Weights of a small GPT-style language model, trained from scratch on English Wikipedia: MLP 1024 SiLU, tied embeddings.
Each number is 128 + 24 x the weight over the matrix's rms, rounded and kept within 0 to 255. Layers, rows and columns count from 0. Numbers have three digits each.

# layer 8 MLP up, 1024x256, rms 0.107, rows 654-859, columns 224-255
189145119120083117100127152113105133065125122141134112122132137068097088122120118109114180167118
136150126128155138152097131164098182103155104120068100089108163104130101110167127134129129166162
161104080149112086141131080140122138155190112082139109123121136082122152148180099170126114149116
145130182135135124101144115163134124136140135136151109124125106116131132164116117140176127115183
154095145142137111134145071110110107142177118107136148120170174145091173156128121121143137140102
128146149110129109130125088122139092134091127158123149136139109131142090113138093097127103080147
137104125147130130130134098114123166119142099100149133139151128109076147102116133147171119106159
132123128124101108128138096108121132152146143135165140104173117155154163110127109110120106164097
148130110132097123123076104109111165092135138176149133151154133146109144110116096133152102142120
114115124145085138171104118131119155098119141153136120179127105138157153127105140109157162133154
092182138122101128146120163121182144134152102171133095162109175165109119101133164132115115138098
128099078166122098180106167104132130079147099130124209144102140121114132136118125064126125095126
126103122112129151170106136153085120134150098116130133121153123118137119124166084119119098165103
162167116122090145119106103120136165106110094132161091152124124121187114155140165128137164089164
193127095060155114095060064135104204080093107160147152206191217111148154103071122065160200186163
167104128100124133147119135113137130112113146177148133163160096160109141158169153103128139119113
146123150091126190135103086193180113091133119127123141082124102112144129137170186108164094147102
147152121139119106128151116126171172153097168118084106143106158069102148132119151138105126132119
119132114141099110140111110104099119111137118134122150192108144135144143157180161136146121142118
124122123113188120180142080123123161150150071072081148125154124115138066149110127101098147133096
165132129106152102139125086123156152176134110161123106102173128115093106133149128087156100145114
101110089126096144117137106103152164118110109112119111125166121131114127163113130103176098141113
098096117088120159156143117146166136082167128164128107122142138137143124164140103116125077154116
110105099094138134161099113122162140117117122105144163134173108152153095153112144094111158105109
119155108123148151110150102115137151093146127145112122148130125141109143127104150126137146137119
105100149127117153111135124113145141094142097096140130177077163179105142118186163139180091106139
114106127111108124131116123120125148090181129118150109112130164140162091124172137149114157139143
173145146125102104140126078103148074122114113140135142136143122139146150133129101136129156111103
115082109129144130162156128135125112117155089132081109120146101111098121161143091123133151152104
146159117105143102153124085124153181157136125120104111127147117138145117160129137108159137112137
146122093099092121116094147120109123104134112135089166158124155152108102115145092121102136142115
154105132125105123143162082091102167113143138135119129104120141078151073153124120130138151137124
093095106085153139141108148123115133128152104092132107117136144108130113100169132111128127156090
118129146092172115145107146171125123056137127170102137140148155186136089108128136107172124122137
149139133136116118117135087127117157129169073100101162125159128129165103180155135114145127152106
131128128164145150114150098089119105110140112098091129111143102120096136095146166150209112141118
162168121094111131131143142104115112102113122133096148111127146138100117126145127142159137137096
175134099146155115139071147146120073072129117174085167097122138107135117100165102128124115121111
117084110118144139179117132118098131091135141133121133131117154138124108155103137149173126119137
156122141146099165107106122104107143154119148136129130101142159137124130164147153121140118118145
120073110161111157154128099116086156133080102139126126122101111130125114107097100180145158135107
143146132113162132092100160128115132092143101150099101140152130156107145076166099123142136115162
189096158145146074152108127123165154095169127134073134126103133097138075165148136128117138109115
076112125131114095143099057142176136125144110150129154137104120121135153101160110137134127164132
132122128153127119138132134134202122100092129138149116110126141124114174131165144086171112147103
163146150096154147090140131164144116150181107137104112149122103114134098128151158112138114143114
149124128094089122117131090118124122153150108108138132145164135137130153107101158137136145111133
114133109101082144145147134124130117119130109140134147120156130124110134121135109162144109127051
139082135109112100144075139140101109153103112117109117107113117147118119146167110113127135141118
125096131104136111163111116110107142108117128129110119141137125153097142157166126147139112142117
133112134118124175125085109175116159109136123119145173100144160155113145106118143132168132119132
152126097110141152144132134146110140103136127147133110101145186123117151150111115137132123170119
147125125126107122113132136134098133110142081138121114116153122086119133177110118129110110175145
115158157127103111145100127140107127132098147105176156143135095144165123112133119131143093119132
123136123078095131158126134140183165111130086137131163159150087141149105114120134121112138135129
126099169137144148155116108153183108149166123169139130120123151118138117111156129096118149158124
108154103124139100181116096122107156076151081103130142142142141129057130102105135113157083150141
117134107133098079117132113155134149138083097140143121092156091110081137145129122144131115134161
153101123140099153144127152179111131111119083128153116088114117119110117089143097156146080098144
131102122122150125173102161111155118133143135111099157064112127115117100088161150107182087137113
167140151113114096147149145064159139059103107133093082105177140181109187131117137068174129119132
129109113126142146151137150129165190061145114125154097099139153094089107102112182074184123171136
185168142106133097152121130134118131128108157116117101139137132167141132127100107106117142173141
097115131124120120177140147128091124118146106149132122123150116125130105117167098128156110107127
097076135147074137138119152125165122132108152121134159123119141108129169103141158169094125164106
155104087125152097154118142158134173136108100096119095124138110083167128136117147089132132158130
129130113124139142108123124124122138120145116106095188158118119117086142162163174118120121104107
120146131104117152099091120147092173120140111079150138138106115101127098126124141156164129153101
172085140076139125127090130141133169154094128115131119177201126137130138138114122114173161131133
130128131125119121158103147093125105144112139159080133151125147156111123136121148152123135129153
131127083087120141165158148126130121132103124186086129135136148121103123143127095119089153112067
098151108137128075115137089154166132120161143100109117108188134113127139105176130089126112138168
146093120074141140105125083165134153094120103151123102149162155150151123112155151115146132163085
168130125115078121138145146148116113123150119184102141130148100047152172162109118142142116125093
125139086164116168159109094165152133125173112091100117101167125112114118110155144122129123141142
125105130150131129118146092139136147123169130122104169165130180149114122125129128080124137158108
133142122107108085162121138142131124147110136178095131157100113146092181139130130113152141121118
135159149132139082142120124111137131135119150128118136099143129116161123152102061107149136108113
122126154119133140102118139103139141110105123111082146140167130114113177114137125129145108107103
176112154109109126132117141121124090111155090112111123180165091155133090136164140147128108143148
134129183131090114126127110146154144172156122099106109149124141104160161114143169124091067168157
156117129099145069127133120142142143109089121129116111124160110144138108114122149101123152129170
112110138164088098130091151132139115158120143135099108131138143102116138122090119131117121140154
115119130136109131121119109140092130117130152136133123132108127150085158143145097135149125120122
138166121122137112152127096121136154102160121130077161124164163111129093129129111065108137143136
151108143109116157144124159101119153143172101118129128155151145089144103158176142105122104113127
129122140118146135121124139125106155129152118102110125144142139102142096144140140136101095137104
113130161131130140125083108131153128114121130157103128100114158140143106096166153090152112140156
108089132120129104175146112066187168127140133149093128118162150116064123155128129095135146114157
112141139146092118119115099129116155104168134082131140137116127137132092164167161150104137142138
117138080120133112143128119122148156096101110148141134161131159106123117103165144154139099155152
117122119136160129152118070137135104149180156120139174099119165146109120091148129123134127150111
129153133133125173131138141117114164096131149159148092129153145089160100154128151135155123109145
132135133096147132163092107103131150108129103181107103144118176177165119129100134124104131192138
133125128126133099147106122124129145080120107133138126090127123101137116094133115141142138159160
130158153113143083131133129177137141078113098135123094117120113140113120140114145132111119209133
143132122151122123171135098105142121148146158086125098117104121079137134136156105118089151173107
145174118152099129130155090167156170153096124138146123142163150151085125132110150132142104158132
163106126115096151172130146142113131140197119086108100132157147094136149106140116102109089168116
102138155115115091113119089131164144140116081106106113101148123107121144157143103128150107121122
115151101119142107144142140133119154127140152101141140127129139148146118137103160134118129106090
151083118115141169126093112135144198091165115146111151151176128132162136155125126119175122161111
153109113133149117153126096142136138139119135173141127112141135119133137092134133147108113119147
136125087108131110119119099130099156125136138110105116128128126146087135111129146118148139143110
109165133128129101148083108107138166134119133107151123090138121147133111138098115150162123128150
113107123142126126126123148102129118110180118174157137103124131097163106113121115116112144098131
149104115105136149136148138113105111112162123200128112146118159139087127124161140106122098154153
128137104075162121144117098155121132076156111120108150200158147099120115092151173132145132118138
127129139138122126160114109140109181127182146152132176158119112161115099155119116067144113120101
105093125134130116133116107091145128121111116151078116126149165134111131172156133147104109159184
148131118135116106130119136112166143122096140150131141116142165182132148100175137136177119133135
152154151110111131123125118174123106153106109120153120151126119119164102108122135119151149170094
182143068133095107150122092108084142134132087121148132113138121119135132120132091133112136168098
149154114105137125127154140147166122111082135130140092151179115137112139132111121093181126126088
140130107121129122146075116136142121108172119196122112130143173168139158135109098114193109154119
137100100130141097157104107185115113107144131184100173105133132157107177161156110093164154102144
144116062095157103174130134131087114150164091119144137103095140121154113152099133103114126189129
145121118111135095138131141107130160143088138155093132112136180134118158127125121133162130105095
119157133090133118110142147200103107109157127128137125139104127111152105122161103122113110103094
080165130096078148100121156116116128148132151111151152176139119054162130115128168090119159117138
126123099095134137154097129162122132095130093141116159125146134122155139086144153116143092152112
155131115114142119145140140111136113121090145141126109100143145112111161155078117116107097134090
159077080035164123125128078138106171116152088164133146166165149117199139120083103087164175166100
174141125156126127100120092112153139133106097146110138112141142152113128137135075136138139147131
121156133107157128165114127127121154159107146144083133114103180114109125138097076154118150107132
144095111147105162106129104139093105129140105135140158113140115131112135163160192086127159123117
160131100147119103135136086115181167150137115138119114121113136127109145148142112093125170151136
101149129081147114148131142163101130078154109168119125131113120106138106146122107124125139115088
150139127122155112097154147127171134101138143124103108138169122124136095115153152094106150173106
114131134133118107139130156147123106122123115094134150111136115111126136102122114116142130133110
126157137072091147127083116138144161123130160143149167164137135119149093109134123107144110130102
184090142123166087121153110134111099132148107145134120140119121141104135134145116159149172137143
151088136100135115141144146160133104115137114139103134121150135140113096116109125075132045134146
150137122127115138102109142092126130125123097134124108151133141167121129091117108123147139180124
116132129120123144136163120141161104098090081152140151116139157147142127098077109133141125115138
119101095117107097112131121111130141104140123105115098145109149133115113119125151140118123107158
127104121112097168144121132142112160143128099146130148128118143104147150111139102156140143144105
126112158121126079207133159165118157095191129192161098106152162103174153137132106089106135157146
097162155061114085128113143149157131142146065128112102150163136157099134098152148120157114154106
125144112120148114132152068135127181108161095147164136140136133166137131153090091114111139142122
116134111143152066104149142150101163148108106098099149093150121133105158144138105134132142125123
096114131101097119129144084127124158123156102119108136105141135168153121126145143117157128067153
143146175089124122097139121127117125108156130128129119148171179105081106147119157101164119155135
129165127122141097162080099148148174119136120113151150148116200118115141119119136142192106105144
131156097108143135128172116120120138129147119146106128101167125096088138140178111080143120153146
097100113123099120161112093121155109117124131170097133116153120129158101167125104129143164168115
124113109064099141181131178120154115121148075156124076144159140131105120154119156086156101129147
121108115111132148090137144124171163142141079123125134110090147148110152144156182148142138146128
125135092105103164132132129119126156076131121090128201124185108145161147131122147050133148135087
123116157112124173152087111118157129134117074106120144154140162138118106117179160135146128128120
145143140130122139104124081128125152122149161138130104137134117123154135129143144119136150186119
153121150132111093142107142141150116102130136137116095147154130136101115122152197112167132130131
163144146142172093117132122101122167107178138106155138116137139110148115155109114127135159151130
125166123137050135101125085133156127123139100083152138108151120149149152153134147097105152128108
083180094117124101133167102103122136117164108111133131096152152138103086094150170094175105117100
126115085126169119111136162152130145094172119129171111126176110082103098128132115097172092158137
147106093137091167111079152106149128158129153126148172103148140132112156158125096143141103128137
116145096148120105097138090137167160123188133111135085094198102083110122188159149119119088100129
160136122134116141109134140134123171097114159130118145137144117103124155108149148112141139096141
133153071127088159116124087150103147132196110112141149161140106140164118138181110113095068117123
120162139146142137103065100113144146134168113080155119137177139142097118150109164139115122150116
110167152137130116098137138144147156138103132129077158132137148128145108114135119092134136112117
135157120125148109127115119118166093158135133129121174121148120135115150150114143112133098142075
128162146145137103141092102123135161132148117147117136127113162159117145114155147094107105142143
139134137112140077148106145171170143123149114152094133094151173131100149126118143120117086130098
175141138152156149122108079156122172107134109091143100192158134108089145100121074089111092119114
135097130138125121123118137181144110133145138092119116112155131141133108113118126081138119159149
112134106114146119133122123112140198102182098190128117150151104140112116167108165110142123103136
156126166143113109144109127140169152109128136122090116126107108142131105144114179129142171116130
118119136131097146156131125111135109136119116179119110137143167157184096137105144131144120160122
147112129124138137127090073174110157155166140168114071106168144164094129122119118147181144136166
128117130145154139180147080149085190139143135103141145121137115102090117105178061125121110113128
169146146125135105159112128140186117101109127179105137145152100141112103125162146094135158096124
152140121142111146142136144113130110128122115099145150149127142133138145163114123115127117118151
093144087111105152131117114098135149163159114063091124126144155121115105104156102137129163144110
141126114150125132129102143097130133123135124135141110131122123140134126106125124138127195114139
139114102099125130177096129131130143111099141140105134145109137105125127099105147126117095201127
116124074139130131166121147096104130142119127099136118110142117168135133138141134103161116157130
083125101134133155130102126105092125123150139100079109116131141151148119142156124151098097109146
153139104114056118158125138114095184095084123105108107162168111131102177099122178097161164136150
125155153112123129123123141118162175103134085152100107087115141180146150151170165175137134126114
120120082129143116122124102150131143087100096162135138151134135181158150151129125125146103120119
108157142128107092115112099142143126111132119167130084153144142165142154123105131088134144132094
129137119102092159111134081121105115127136114108129112096142156111130131136150126149144116112161
114138136147122162116147060059174151160130124167140125093125159123113153189118143103132146135138
173109152141136153136088153168141133107144113194103112144161176101121160170115119135149092123122
101131167128117124104136125146135138126150121151124129125150152166143099117100126164120139113176
148131113125101144115150132169113107101112147134124133111137108118149112095181139153111133123072
103095154135137131152077081154147119133110141093117183160140139140127117146101133121110123175125
135135171140120109138089116138143149140132125105101120096142149109167138194152123123129120159085
129119142113117127134115086146105167116123114122162156159107113106123133155122154146164158123127
138148152112107109130145120149109126124190109108103155120158132138113121079124125142079148103117
158143125078135123149148123151092171106152130102134142143113135131156157112106093147124094156125
123148105092109117148137096124101135113156143091160126174093100153125102143114131169119142172103
147099064107128124122081059115141193119139141126147151147180108113143130166137097144116141100140
148121126096141146144133153092175153110171133120103122133127138125095134155159121185127096105107
155111118097116080151097099126089124097084119173105160133139122162153097152101165137167094156136
156097051102146111122149099164139147091158123122159115139176141145136178141109134103130141120149
115166147121141122156113088193159122089155117130129127200136124135180095120117093146146126123123
097154105126152091110102117124170163142127120127090126115126175143087136109123123132144109112116
131129134108179070144092126096195140152147161097064134160181119103108120201151167088101106147091
170120128118101151180139088144138117124126097111106129144169144093163112087137149150190090136114
176147080096079145111120123133130104114153102120118119094149144106144119150144102118131162131076
119139080067091121193057154174175090091124126114162181132141099145102121105105145100153148188129
130121122112125138159144123094150155136125118110154125162132121167147104102152167129104139131150
107109139144133088134077089113139114122156086134118119118146126078140158152149106155134111096106
# layer 8 MLP down (transposed), 1024x256, rms 0.0924, rows 654-858, columns 224-255
139148104131133114170125131121165088117122165117154149096118090136102163123108113122120079127080
166112164098118108145101163174132090137141132144147140159146119135136076119144106121128129159100
086101135124119131117124144108141085125122160116166156102059168135062160105131122116137083118146
124164098116111133145115145148110124134121121136134107137107139119119113099112124119136114116153
102129111130103089083149166096158134134126108102099155115099092094093117059147122108131119110151
113143160138107175147113131145111128147152106119140112127123150167127142116125134086123165114137
127161127125107119134126113149090133155147146097120137174129106121131139134138123160134139081103
130140149105116139121145108111157126122177118091132133111151126125131087134131155139131123137125
128183125139123123134140135170110122141151133101133117138075103141113138133136129108122148141141
136115114155131158114119143114076111093115153089121145135136155102129134133110105084145151147155
155129127160155155099119120118140161137119148155103128174173140124147191140097149124138101129133
174140194135142177131092151123074125111131121164160178090146124133151146135121116100118162086150
148150150188114108139121119109133142120133133087135142130091132150135120148119149137142083109155
160104118119132161108124136118110132135154116145115102114155111126148201128149105102096134133084
115133112054149107137103110133126147128118117137141118122151146136110122134109142121112138163138
105152131163142125081159166063141130142109089062129142124090145142134158130122093122117111108141
146146099150121135144123114083115157100101154132134132159123169110116122118143159108125143169105
126130137113142115133160123112126169171077121090106151146123124131156142124121136141159097145150
142129145130098132160168167096166115096151132128123113128138113181137133102107099107108155166120
114152172116129133163107112159069113125152128165133109126110173154140159159131161130163125108195
130160143153130124129078152132102120081153118147072151109097175105122191116116104111130123121111
077115114090135117131101145111097133151139125171192175127134179152150111085133121124121146154135
116152152148125143128140139131157113124122146093114129163130088133138136093131199152136136139150
148161112119135172153174135124140129149120171158113153125173109128108095128120138155175120104121
109137139165108154168165118173108153132115137117136188123188147116172119112181085144144113100152
128125109157129130113145126148127113157145177151136204137129169128120118129142121159129102145081
121130183157121139125150114154131130152091121137132156119170092144162124170112134083128145180122
110127131154174124131099100151114159134118133156115145088116157164124128136125082105137111143155
152141108146112138122136091130096109134125117113082171139105142103136202147140161125133115108102
106119150107085140128124126114128117113133119141083140144160132136125167132099175108086122104146
112140150139139117166161148105121099104102155115158162108119111150119100126089140113122170124141
123113176130139156131131110170144099149138098135117164137127186085129152140097138102155124104149
184119127115129152099148105115174118132107114125146154121108120131153097112136098126104153122147
117143142143126102100136111082087112158162126122133142127172153100111179163132132110136095148150
161081172088141127122090129183095105136070134132160140124139107131171076109150137179119123128092
113129119131123114114138150160107123116101161164081154154092152115126107080097139106125097141115
130115130164115134094155159130127171148127105150125155126124105105115156111132160113095116110140
124125170071120140110161123131151168181127108123130121119151160099166094109132130134135121127116
169163154109094123070164167146107121156128131083146125117149120128108143126134150105081144135165
112124139140112127162172143135108091109183089114114128133145099112123129095160160093151117134082
122174146070115078102127157139169100113160149090100126121191126093105125133160154071116092126133
150109154083153105121140170094123124091099131096199152159167122147142165130134085099147138147132
137123094170145124063067135101092179122089107137089105130158154116150111123136123130114114122113
150153134136112094118098126164084117113118150130090142161105105116138109120130130092152124124096
098121096120120111184103123169123144157146148136122134133133141158173133124117135109115139108157
106106083131090143161095105146115146125108145086140101124111165143097123154155140128120131099113
163117089139122121134115126102139122115128091105154137121130128148117130129106121119161115149131
132113123126151116110087139134132140149140137130130118142159168118147105175124129115101104122146
151188116171140125143166143118109129115112118120131153165142170134146124133110098107129145140145
126146162198092165118141125151123138137206107085109124124127125129154139120110137122078104124124
133146114106130101105117142131144124144153133104129133135117104103118130136143109141089140101112
159143122110108092102160148084159113111128107114118117122129135138163090137111130111137171101103
134102131149125087120141079100156124140136172143127130117098132146129148113126131145121057151140
145113117140130152092160149153122126130175091143121150103093141148178079113148084084143111088111
136162119140134113129119112144085124106096114137114104129137131138130175096112103122131131159139
148099145115114144129140170104120123120106129113122109128116132095129134164117116147165116087112
105194092174074081128134140071130180175149139116108124103116150102102098156190084101152146153173
086089107129137120127169101103120118167174122153114098171105084110117122121104204101127097137136
085155095149094106124127124130129162143139189106132156116137153128151132110136168124158159191076
127145133117138163125124147146100136105122144146108151135095160128139160124109153141129118126156
112078122099111156120087118128138161164161092109131111133106127077137072109177155090114113136149
146157143164134130085080144111116086131102101142112067131132142143140134116154109161139115180155
116124115142127100140125112124104180134101164112144118125131100148097093154126102130143179147159
142140112101098181098143121126161113135135146109135123136090132157114106098112156131128133144151
156152107161133184145128113155162110157135141118136117119118144144156139134130114144127147101156
102120087120153152117096141075158103126116113134133095167121086150161158081138128107131121152147
096151126133132140161150104132087135108125143150152110132109144162140177110085103117133127154157
104131133124129143115140149088159116156136132130143115089132155080118086125131095114112099091138
128134125111129134131132113129132130115094140121106114128139117140113135118124110137151115149135
127113135147108131122137091173136145133153117112138111147137072125138115118129162101080119128137
125150138139111149124106132124133102125149117107158121168117085119130159141104165137154133128139
119078117136122142150131105131120140148111165138180155171124095159118144129140112137177171161109
117148146164116148135105166112095079096083107152115175123111079102160150146132124144182140112113
090156138127146128124085132114107110132086159118142102136103111119115108117164120107106131139115
124143115146170106148179157128105132165091131118122127103144136115175126110140137103139140135118
081134116183126141134137114113147108161145113114122176113106134109134104108184156119132100119145
130111133099128117082125117127130126112171135138127124171140110101157109109115120116098134123118
101123112134125175104109105158120133106150104145134153159135134112107139132133172123146093149136
170111143150135112151111106116150093143145140117117118112140129149124088135120104134149100081135
066140135144153141096122119126090182113118139110122169120109190123148153106107096176124139089125
149113205138141190136159087132152197148153122152137107123127102099135136080108138123096073141152
102141128119115182135153111114128115144135152142131159096130172124141137120103102140111089112106
117112132117129144089169117124082108102141123096150128149146099140121139139134141151127171119106
143115117106156140140133148142124098181136104146113138145149153105131081121116171144122142112170
160115119127167122093115100117122125118118127132151123141144143110137140113155109095080091097120
143094161138104119132110149176140094126125130113113107076122116114083163107094143122126117157086
137134132149121104109140119103133091119110125128124115148109123135141108148084101119135118154150
153118142105153131090146153142137103147163114162163187109165116119095161137124133136130156089105
128176095140109122106151183125128093121126131131169122141111118143162102134119090122119138150114
129146136123137136121111091128066115140124144132172183104127099107140120127112134110152119141111
152095149157090111132117124139097168112107168132136135125126121147108099163174130137169121099139
149141145143124162114146185142162140101100119120122096117073108108093139130164125103147083142137
119165105149146134083138126164131108124127161106083157141133165077189137093097116117121099122132
120097132138111150140145111143172163110103121166114123144099136135112146129117092125129173098134
113186105095137118123136154079140110127094137091137125117117103134113116157118155111111169166167
158084113146153164092125123072096113103121134121129168087140121110093131132146138123120131147118
114156149157098084171153111114084143195149120134108102125122168126134104135106146111139109131148
136130154142125125117096144150133125141125136108115113078119140122155141148179107102125102155129
091115101167123127126121118122120095160095143158147099124169101105136111168114119123127103106134
162124121123135123137112134113099109125157125128124182135144130127116142107096132129072161149166
118132138119129153109128138102130141147116118115133126111140112129125124142141099122110132152141
086087115092122133098185140178171105157108174163136112120119148111137130162097088158131121091090
115128107140120157115136142123157121125121128125117152115104118100137087107117123121134139082131
129162133147150120152131169129116135143105125104138107128137135128131132160137120141118140132149
148126144116120098139144128106164109153147103115065161140147132139143128143135096109182092060117
120148154114096092137167139113125125128108113085128097172149104141145149141118121136092182124109
127103137186195086165169137112124122136116148150131126135127169141107149127164100164100136078129
104151126111163129153135135146136114141085134173157134130153116167107161152109059105114112090169
119137127140169121110164120133147157149090164137124098094110107158135125185113113152125130162103
081121066128123144135204144078124119164149115138119148118142140080101145111135099134124132086103
150155115129121114135161126126157088163077111108148155094127123140144141144051125136153121114082
116118099180143126138131139143113157109113146117155152096092144113108123114120083155108100087145
117150150149180141113160124190107121128123162161184167153110147120091104112129135101138138148093
144138109148131165099092125080086173166147114148141100114107113104123137107159102133095077087114
149149153093143189116079123121139121138122150123141151148115130103147103154094144140149117109101
158125146090091141104142175068158134137130112101126116129140117162121119110072111119167124133131
154128137148148125149124119098118139164126087157153128116152131105169123177127140150099104114137
154125115108149103103172127141137112173137146117107140097124112111126124112134101148098137112120
105089109154120157150115104082159162159111131122091123107157147133099137122107151136148141153139
168162108137107132136179118123166104115145152106177143106096150102213118113116100145122150138119
149115149164121116085192136106187128151127117110092149118112196114124132182145082129128119085135
118113119139140093128105097138075112170136126107189152127133154133137143115112132130137106124091
136121109077135141128124105145119128129122121151130124129131138140128139125127124132143135148091
152104146134146115121205149153119085122121142143119102095111120131143116091090132148140120093110
105116143130112184108103122102106091115117110078151168121134144099102128098119144115133103149100
146135112131120103159084151128148099160126093117094132139121174090138131139119092120113156109167
095095147122152142138100114152103097157156106072158140134136122111154140160102132153148149119120
156153157177162178133123117103119085164096122093143124145155153147137178158106117127123138143169
136122092103121096108141109128121116132105125088162148106114117127145127151094105167098143124105
116119116108159114130108120103173163131125134168111127111135127128138128128091124096134130121148
126101109154071189134153115127146117158109130145130096110106155120086120147122142129179173129103
120109131118122112146113135113162130153095141132200131095104133154118136088120095156135124105160
180101131144119139119142125080100070101143188092135140148107143162136101119108128099118153113145
159119125073115092175129127124125130148105167145138127102160141163134149085098152089133120104104
147141127140121134121111123146123069071135138115112106162125109145125166199160126159092133098141
134102107122124130133122115159134119138138150130155153140113139115121167110134149150164133112146
119113099136095129144097127105180142143127107139127104128140130109145171106105125091133147102116
169121145150099123125149151170075157141089111099123156089125157155090135113128121145146117110110
175172146129118120147140170153124166133101103140124105146143086185133123129082089094179134123116
116119126091147105102170159168138132133116092102091088130135108100095114124156108117168125126101
125131165116118128104120118128161104109148148149117132154114084142150121113143110113150103159132
112078115161093104123162168123068123160127157099126143134101113153076135123120149117109138186135
156161150152154149099173131132136119135134106092140133136139158127125087102126137135087146118115
134157119123128125107121132142093158121103148140109117149135150152066125148159143150134124096164
118117078128123120114105158134105130160169123144085148172123112156105145116134076115119105118153
123137130131135102151133110160133107126103071108109126112168116146165099164066095136129142166134
111135097175146118165152102118117148145136091111137108133130140080106098148114174116106118109121
166144101102112117154098124175088110122138138117069143208123090089163110116131119141121184131161
096077119162135108118103134139168141125152148076100131145117118126160159148139111085109131132162
157142140152094095134148126126098149100132106159104126117117129074178141160104142106146119148160
140128137132107101129145148114115145161122131107111136109116100118118116134130117146108077104134
104144093133116138136144110158099130120089136116189135132105136122169120138102093114094146143127
134083153115137130104128130174123119150142137144166111117095126122175099087121115119104079117125
094128134095146138114128152118077123170131124124110131131104156141118137127143079142135114119140
122128164102097148109121165140184094135128113147107144107121110123110106086159113151162138145131
100104101122111126126125123122103105140149135123114115099123125150099134120149101073135112080114
098156130105147110152162160134096141184114108162110142131139149138116104134084123121135136093125
116098085169113120124147110115073142147105082125106132159093092135104153152119086163114112185129
126132151134133124110111095168156117118098140144113139121102171136168126107105089114120153137124
136134107142182149086150132133163171201093094129134159126115122080152145149122093114134156086098
151135167137163166093139140118132149144130170133116141118083120093140145151133118110088132125091
139077122100108121081128143152159143116122123115151152151137116093127125158171179158107109127161
120162167132137154127145174130074163106170117095145152110098173120135104115135099132096139127167
119103130143146139125138128168097112142128171130106095125118107112115117129134120135120111115132
102087134130094141131137135148126108112103120121169148113114114116143128098148139143108127123128
155135131094141148116153170134120132111119177148117186069119158150169076146129115142161141090132
106130125119129122134132121108132122142126111141143179106114143139110124098106123139122110111143
123161083150126132113172149142134079153119137120099175131105125117125134100122147177105097110121
086127145131146115113166134125124134131126101134102142103147143118137144122142100122119110177139
137122129142138129134183138110128151103134135117121136089131129133139137149121160112106110125145
162141117156137122173164158104170186101118135128128131112172152119118103070150157111140101127113
136118106140180079116139118083125168098109101123148156090175172129131164115087188148096090153126
099106173116135155100107133121088099162148110142131146107104145112094107099107130157143111154085
130113108133151129126137135131092158154136138107161122134104102141142133114108136147119142148130
128122102106118168120120114169132118123152132160115123123131174110125115131127125139136090160151
103151101144094144184127145132116130126117105137113132115134113122097124101128121126135173121104
110132128125141149157128097148156119134121123109127129144127154144157131137140154137130138149125
099142167135114138129149144156159119116135134137128113093127129096165125123102118117160151107136
161134111116136126154151133158141113138130133126133147149126101153127128125121122141177158172076
128159123143149135134110136109119122175164119113138170136126126121131106130122117143131127144130
155130132101150111139116105109094158138142122095128144098140120111126091162098137150153106123122
150098176129137165099139143134106089126134153135136171087130175100125125088139131112124144107169
136089059138129129136109095113104155116098142130166130090127095140124071085130107123118072154142
118136139170118090135126133106111128139137156131147146116117117107112107128126116130134129136117
118134101095128118108168133177117127113124121100077144144140107127141097107148120135138116102090
099111124098165136175152104155130130141156103166086119141135115129127107117089139125141149133127
124129109117107114117131144154102114131138127092128107164138145105151145116100126121164126186157
114147148139127162093098108143116136133126128141130195113149111122128114087138127116119136120162
113137116151100125115141116108095125142066109129134091103105088125116152155138146131115154087120
114146130119127092096179093117099172155091123101161102164169089136131123122092122189135111117111
141118141162128151093145127124143129112104119170095102149162110077127161108099119139114126139100
089160125185101149108135166131118159104110128142110087120158142160149117124156144080144169094150
165121128150164158114101121157134136130121131192150130172133139137187156106146122163154173110099
116125117124195139137133118133154123144146116150142129145114107155114151115065152108133120135140
083152131105134125109126169153145137134124135146129117125114128140135068119093139119134114119140
125094113140114079118107111102101159081135136155158090106127105147142134162158157088151144146130
169177137129140151134100123158136100140135115098136139138190135121168118120132154134060098082143
104120181113120149148135129110110122142102071137141124113075103111181155103116112160139166127133
171109100095105140096150140129109116164099147122139160111151111142099100143137071129130095127132
133121139143142148110175164136135132128115121181098121124125111128118131103152143156146112109118
095120184097171078124091121040187204096177187096123130160132106135098143156147222131055074169104
108138142121146098104135156104118110121154129153106183153086132101110134112131135158135117120099
152158122122143131138158076136112094123096135118176181132131137144152161121119088134133114121100
133093127107151137161144143163142118080123123126136129141175155070116108096107202131158118150115
156178131130104098110108103173111119125091103135137125119099117105174140156093112116109141128139